Weights of a small transformer language model.
Size: 9 layers, width 320, 5 heads of 64 (1 for keys and values), MLP 1600 tanh GELU, vocabulary 2886, 13.3M parameters.
Architecture: RMSNorm before each block, rotary positions, untied embeddings.
Training: a variant of Muon for these matrices, 228M tokens.
Each number is 128 + 32 x the weight over its row's rms, rounded and kept within 0 to 255. Layers, rows and columns count from 0. Numbers have three digits each. The size before them is the row's rms in percent of the matrix's.

# layer 4 attention value, 64x320, rms 0.0533, rows 58-63, columns 160-239
102:151109177109181108104096120096143124104189129092170134135098178157168162163119135128182168137136180139178131134089139092122087128120125129143122108167160181099154146135177107177131099119150119149064079078120084136180140171166148128141088143
096:090184135129094108188119146163107117139068129136144118153144186165099118117085153187127142115136200134175092121160100090154123096136113099161126103173148153105154128071121137192097091100077172150175080098174109152099166095103148096129104128
099:071143083093103106167151127203138146164151143121150148107104146118158161146085084150178179162114136165142133109089090111102068140139108115179074086082120121130183174174184112112077147142104156077089172104120128092130145157131154162090101126
100:115168113141123095098135080149168149085147090143125151108135123097137206149166098140175089104135136089148093184124186178111104062195142122202116148089106116082169140117098126141070107104157155156178085111092147101127100115159152128119142075
100:108113134154129133122079117177076119119116101130145195173136114143161106149145113098126182157145139159151184168127122158147079155109146093179160111106159168086102110154135121119087209146131102088164085122118092190140220149090197111111140129
099:084140123163048171202078096103156149118173147133169147143169098173135132176058115185122097104135154146095105162141101155172097166139084112142193142154102117158138109118091099151086103147116161110158142170091187123151144134125134090082173151
# layer 4 attention output (transposed), 320x320, rms 0.074, rows 58-63,122-127,186-191,250-255,314-319, columns 160-239
102:120121152141057102128136130123142182101148080100188163113131172148161133122137103124054124102153131184074165125135128066103094121104105085149122113151122142109099093072147193092152113163158109081122139118126163168098195061108106096170128114
101:134123183133111150132111104161121110132066118092118192119194130104119134080140140098112148128160151158158128101165121069101110177161116121132190135176159176122141138176162148117156083150138194137110231107176187066138108087141068135085159090
107:162092155128083178070175100137120159113203109142147156144150136112150109097162138139124162103117103110049090110099150144145131160169135089083098187190094142149100127144110191106137174145179145138145109085109135060138123109111126093158157072
101:150130117163134128106114118154074121111091123159172163121099109109127109124197097115116093160119112172152130111180156085117105136137136140111079101097087133112184120171125145114095073168112171137153150168143172216158133065167128134180090058
104:152120156091139111196119057156091120063157172184054078101131139147132105104108118144078076122055127128093125100154148108084096156046124132132090193160151127126121105116158131052127081108148115073137089158131114192120087161099126114097127109
110:135114140117130136123112182058143096136102121082110120159144130121117135118090164082101091123143093135092122174079126132113097136118162125142135113143146152167192134118136147133106079131146129101228119130172145154156122147136189118139088083
098:194116160118119203124131122139101107143101143161184166126113130140137099070155153091166163111125094096160158148131094099094098151140182122131165177152133171095141157118111143132140120148097110140166106135183134137164155127120140098135189167
104:086070155113145089113150162139151148168132101172158145109150088134122118111130091152149127068112130128076074094148121113103154121137126107168191139157111170152160112080126138120093126145152148108109147080094112089177169153072151147135120130
097:180144094179168180124151075132132047145115184152132138110122099111133053145125065124080121151152125112146154144132109174130102141114098094136153108137107135141093169110117109135100120120089080102137165175114154137168114192207120116072163099
101:086144090126106091117108111114175112156113157086154208119133153120101124150128114122155160144115138104196093114102096153124074134099147144146116184118137076089139143094255133097109106142119153109061121113147167148109134171046163138114130102
094:159123091147131076132144106080162143081140116149120140091112093158089118099128145100191096161097143094148158126138097138148165209134086165172132189098184086068056099108171140132190121179104169123162134120050122097172118074133131030146170125
101:162117116120122164106164144136155128164126100134151149140133168111146124135146118149195134122137121118154113116181109177150089135139141119130185127085124147153134155133137103098072180133159049142088102158160106133145104141211113090114127089
096:128108170167130143114146138183178091169145110153118104140151149132124125084154152176162139117147139130142142198119155122076151175147142137162171180133117052130068139140141098095114115119210118136164153171153142126092082145106155107096174144
094:131150024144096147085125154161106136118121110159182081101146140134155102087082144098106122188148078136158137127170093144166141124101177065130128157120158193137138131144123155133123134087247089097094131141141170160191100125110118133144109123
097:149106123056159109121079165102144111073152123095172115148150135180141183140161160142071095152123141194086097072122184122175154162173130147130145123196124132158142119110110143140128156138142160161155094122139100070113138108114166155163126111
099:123122094139058104145106132111155084115154144163183124152140150142175122122144119126117163159069147186108071094191019148066158147118169155127102114094077151090097129099158143121153149151117173136141129103138112135102064134133095131106168121
097:137176173083126145120154132142133127178163120123056097141160103124108188121156077144130100112106113083109137099176182116144146106105174128111131115089099138171152133146149164105078128138136126100141123144181129116111122152157099131120132071
093:069130115108142074141084122138072122127107128163165090159109118138118121084116125086132133145150104135139168143118115115113168096142148043115088161144114220126157143150124168094182210093098091100133146081159126113133143153096117127101108139
100:126134137113098066112103179124119135112088120160137153128152142107057148202082146118139090152073109166151100155106092093153076097175107124105149102113195155144094180120149121100137208150139179102097115125148124167165126078130096126161088148
102:197150114188063141151142150192174159165163141074083194178091108136115100102098120148121186141132173152174114130149154142171142166126145075125156080075099157140182115119129081144155132177100154106140122102180098097082162087107167146132115120
094:137149090137147155173100159089141098113167128147108116126091150139207113069146080105142122111118191091115188145104159152107156071153103090116134166135133063140111128135163094146130136145204138179142175139140090157109051112139111124131158140
099:153119116106173147120086119081146169082103094146194144137163105145161126100177112136156158161129147131104146063115159122138143202169156144157122104117208089111111146145134101161128102104129136094104100138132083104122145154153105068152086077
103:102139100114099113094112171112075089155080103113160151098121126204058101166102114092107166095169149106077139045131159090127141086197133103103114094150125114106042160155100124193089139113140112132115128159135177116135125134152151105100156128
096:144160162170113124142114173106130102113036094111088152161132136171091138131129042150172178133093153177096086079121120136090159145127115089106108103137175130151143097189088164148127124131157113124075123112170124150141146116147157189088127151
105:136088109126121130082125071082107117138144162101146101125164113174100120093159098158121137095115122139184137139114146156123137153126137126147145122169132145113133120112090115109124126130199119147150115112193117133196108146151165185092054139
097:133161108104113152146085151163140138102116122090129104105142143137121087109099150122098143158181154139155186150136127129089114123045115058143105121130137193117128174078137145119148092064141123123177109115120100131122137100177117087168112122
100:161080077117156154156102090064069163148156102080118162146203137114117155134150138159133121062095150094127153116142107134165145113159154146150087143153103118167106133115178175159167141095102150129077149104165123078143138168105109135077167147
098:140126157162101089125080167099150183121162133175134092127087076159110099178125146143145150018147076164140128140110122156136177105149136079104098090128205118221131180165122141130102165071146149180157099155120149166136163075136181142096160128
097:118123175193135148156140121075100146152107093192089123137144096138152223122149148162149134187098142081121102106160172077118094119123100171089118152137103140135152079158163145089086138161134155143084132157107106074109103123159122125113143106
102:117131063147089150120149142161102135161139161093139099112164109117121102167170103102096113196084161132077097175145068112124142131090111162133126145161112140083151072088103122088150077196109113161135142108109153092096097149099101106154098177
# layer 4 MLP up, 1600x320, rms 0.0758, rows 0-22, columns 160-239
092:142114087085108130175152085136152147101131142080147166094125102076098118163104179149111083169187097175172084100107115109117095148106144112133175163125168130158169159153101139138084102174160119162153146117138147108116142100121120129105155152
100:108125072137155162111097141105195105136177130170121113137088123096134161207140127164102154113048075137106111134113101184084103079164133136086153106139162137118095055148198129165153129123135115141141141117129100130178166122165111110153192178
105:102099131137150130136113147117158121102061092080141075167127134133135140145119098092158125082094104121105092089137154171170191129125120130089127123124100136150181177193142080135062184109123180133138107143131128158050118156112157132140135076
095:156115124077170103082177143091150101113150126136120109158147110155160116169138132158130115137054132157174135138192135085178102113108100146136104094120147112142071130168105129159110178131158192127083147082107087096114171151144154084097135139
100:184149094145121159166119130142107113160189099110122159183146134098094160061168117146099116146094171161150136127159136146139173119121103106093057141127168170119082156128147085130160118177098155162140121099122062135151098129157078099094139144
102:070117107122143117154147131118104139092136099134100144110121126098135125128089096114123181078127121111127123124158141137116086122165124037103128141126148162100115066125137066136095121130135178124138140235101167111097147100181102173117124125
102:127116162119102072120182189123068085117088114122163175138089082101113132168113099135178083139149117090146146178120107121108114132139095112094164204129181178122202159134166109110138099127126131154104108119158155143114172166112206129117172195
099:104067112140131130088109146158077129137118128162148107139204135123116143137091130144102109133155154128111135139157095091077105103171140097104147165164118177168113134092190084183136167185198125123091167134161072117096145047155155099148153111
096:132160167146157111066173213125117121107191152147126116100115107084155167161164127132149140147129129134127175181134114053134117064154126174134148100143142088069154117113143146157128108107096097132163120120134056182132150160114083134152090124
101:168103146157152129121154130084112109116124145148119094102141101168117108060107186130087109111133208197098052133096165100085169184071138101121180097064124164094142170105138102160170155116128118155114132162105098110141095121196124140142089083
100:148119129062093042166100131152134151131074170171140122157130160120166088099141087108155064069065105120115141129122196124114132098136134146190085148161100141111144081155116133109099125133104118095131133125139142133096110143095062101136133132
103:134118123098066179118159123139102086087187114079096131194141123123092186151205143187183074111093102075108104113161126156179181118129141125138169194226105124131102168115098119100098152092145145233160157123122117105077084143149150118121148170
094:160128149074131183108053114118074080134140108160144151166127120150064101139120127160049081104113103121128141068137122178118149096137151135087184153112142136130189171148186123172089151165140114110094089087167142123121114078067095193139139137
102:086109082135137088118115093112116085120075136108114127100077104105181167134127190087123124170110131140079116101140161110138134134109145159155137141152110140088120139134058193106222060094139101109140148158102158118171138102123150154074129082
103:136106135132137178077160051176155185122133138075157181137139143086130097148162137155103123133194098127148111121088149134199114117138085114159131135121154159090121083083135174147122090151193162134092137176111162110143094155184141148177067156
096:142095047131085167094116114190147144118153137144163124133158161153136132158111109131173126093145133109173081106078132107095074179115137097095126142127188116150070068090174082136146142102164114132118136185105117160071172093115133107191134096
102:119144135199143158138153118139124102096082102125161128147142088078134097147177112059092170125116142109093072126046125160141093109148105099113149092193122060132138136138133219099062114153101112188178146123140098097079109173150139110159175148
098:059114132159147098124090181158146138106141102176166175160149102131151111060170164087120145134124160061081145104063163116219066119135167114061097157182168104125115149100186145139065106108110117194086137159158102107072190128095092187144145161
102:163083148107166115138079137071116116047175136166123116063120129141142109093069175121130070101135096155120111159105141065162102152124146142148141121118087133132143102188203052053160107109064103150115114190142126137117121181116096103138088118
097:150095114153178156082163083142192055138113047079085133128128104110139169103197107143129079125160076153065169152172112176139123099187105098137194136092094090081092112160137151155123120123073145119145132110087101153154136121154149097101151130
101:141174142113152107114065105164116109127119072148123122120097110104162193136100186122114135102152145139164127175182107127177164120178142119143109174120171127107112101094137105133172078102158096090076167215106122101150137153136080077093129160
107:205117140076099094146157143105141072148152128113182118057185150152127134161157141121119150123144100112110114159079150113163066159094172137040113134115111096115057160196141186154141113065118140162184173166120092133111122175193131158104110136
098:124188176081095152121193091145093099145182129125108105094151102146134105113137087085108167162148108125084158161127142124133180134117115171112113113075169100105125091096133115140132132154131146117158184123152153173118127130167204168110156127
# layer 4 MLP down (transposed), 1600x320, rms 0.0329, rows 0-21, columns 160-239
085:175086131120117133087149236153131139139112127143143094114126160162172160073126074120112160112103101127105158134173113148153150124124122103106137129100086124112127105089167095136177190111102154091104137102098107176161127111150113111132058108
104:071105108094086072153110166151080189117080101116105127160153205169138140115141135091141146121155195095122135160129112159126121153104121101167121135135112128105132197130137156162051149109173135069151141167160127121050134101140136107124119065
104:152141102094077119195106153110077169168114120142131155139104159092151093155132113167084141109181174173168148135132113157078099175135147123199108110175071156049117077045126184119129089096115085097175159109118166127136127097099143118137120115
096:122109105116154161170110150207135138117114156121124106117143135096087148111150104134165113178176090162092147184116085155052133102182132131151138086130138146110152157106113212045108112150060061117136104154067157189159103188124113149181134099
100:091146201106149111127142188141135146109166157172177114128064153154098162149171104088147119128127095144146106119137180094176105132078148122119143164078087118165160116088123138130078163123132127125121081135091171156093150056072116126174145145
101:145148128127097161150130102061131123155153109128176077180135129126166134166128134159145130134126136094173117127143166119098134087090062170116095117125139122072123098114136186067187141144091084122122123066142137123165109158093134159157100115
107:158110082149166183107064132126149151133120186105104099148123146134135093102114138084076158117123148137088160176081168146120145110101204143152124093230093080098144075137088130115116171139125106133148141134087173121146134071143064122169071109
102:177098148126152149126126136109179167128159148069179151130117144108116128122179100093143110139130120125147152113126128069140120105108152164107097082203109112077139166162115138059183139115102154180137090020136139117147146144154102137110073175
092:128108090112117156134101101120108128181024104069125118160168115145104098080082124102127101114124175136132099123142132182170137159085122127116181110140116093199107111135118111126129135188107119099092140137159173093109078102131162102082141109
100:104166135113100186134099095152164136122144122131114127143157167087159158119152104114150240154136053070129199151175117130166095097176138121148126182145104111124091071163120159102109063131194111143127065092176130125085141127057104095127155129
100:091139116119145179080146131086115179109173122011174150079143103121098165173125148113125123129166206128091136101148097128179171148150112089117220120098144129108161090095129125150098076076119125163152150157103151113158111135145127122179183121
102:123061134126107100128149105150095118120079056193150140075112166118146082097067127115091164138119073130187109097158101148115140171118112153105108118164146097151192161101162091143184084211136078049111164161110176094129121121110067141099098075
101:074112162182109119163188121181127171107145113083167099175217126112200082073161117126117171143112133149166101159070136130145089132137178106161104130116101125083154131139106135144117110159065126175186173163072093178101080143126194123135175126
097:136172187150189180163098126127156083159162104118096144144166165180132146102114075130130179064146105113188123142063129121114124124169103106128115051147090075161128129161173098155097164152131162105122069077154091142065125136120126123140074155
100:040120059067096139153096155093152101103106149158106094144085137140142109137116111157135120111069174107113176128134108098096169151114136128148105135142045098216142131115140063137176185108101093082149103103139127106143111108158101118082133126
095:093153189098124090136148111091112112181128134149135133161102117107131100139126146112063123141126094143070157193156146160153134072148130147157130140144076142112170132104119128088114114153138121173130100093163143132109085132054145179068117145
105:088099071026110129111107186113095121132159159124126149134089144136115097140148084103165095147124122117108178136214114141097103160111092146114148139098132194101092161117046063105167155110167174118126132124131146133148105040061103114094132108
095:176203148099139113124091100133116150118129059070099076089114148062113136131133147143123121133148085164157145151112156145120129149115071137130140197116093081143143128092154181136131102155132146115113157121116148121116122135123141072129136146
103:176168164082165116117082109128100130159055129133114083112138142112164100137071083139123155115091107178171143098178169164133167100123099135087119153158128132101139095096096142108090109136152122118146097119065147155174147126123179157090145180
097:116116128088077128167138160186166172108134177198182117110123101125123128142048133083139136149057181116120078134128113107106136166132153135104035126141144186179172128089126182121116083160140150134097140126140157166099128102114127096142119141
100:094177104129144097136140100079063148108076177145145141078150098091080150106161076109091137146106159152113151142093146118120092121085133197069143163124068046116141117117167139136108112172154153138163117152083151127145084119114129099109113137
103:110105124141150081126113171112064129119132112146101129093088094076158067144116129115133095122085113164140136089152167115119127081155122120178132031149100138103146118099136128116092158214135155129114080122127109150104140108105162125154181171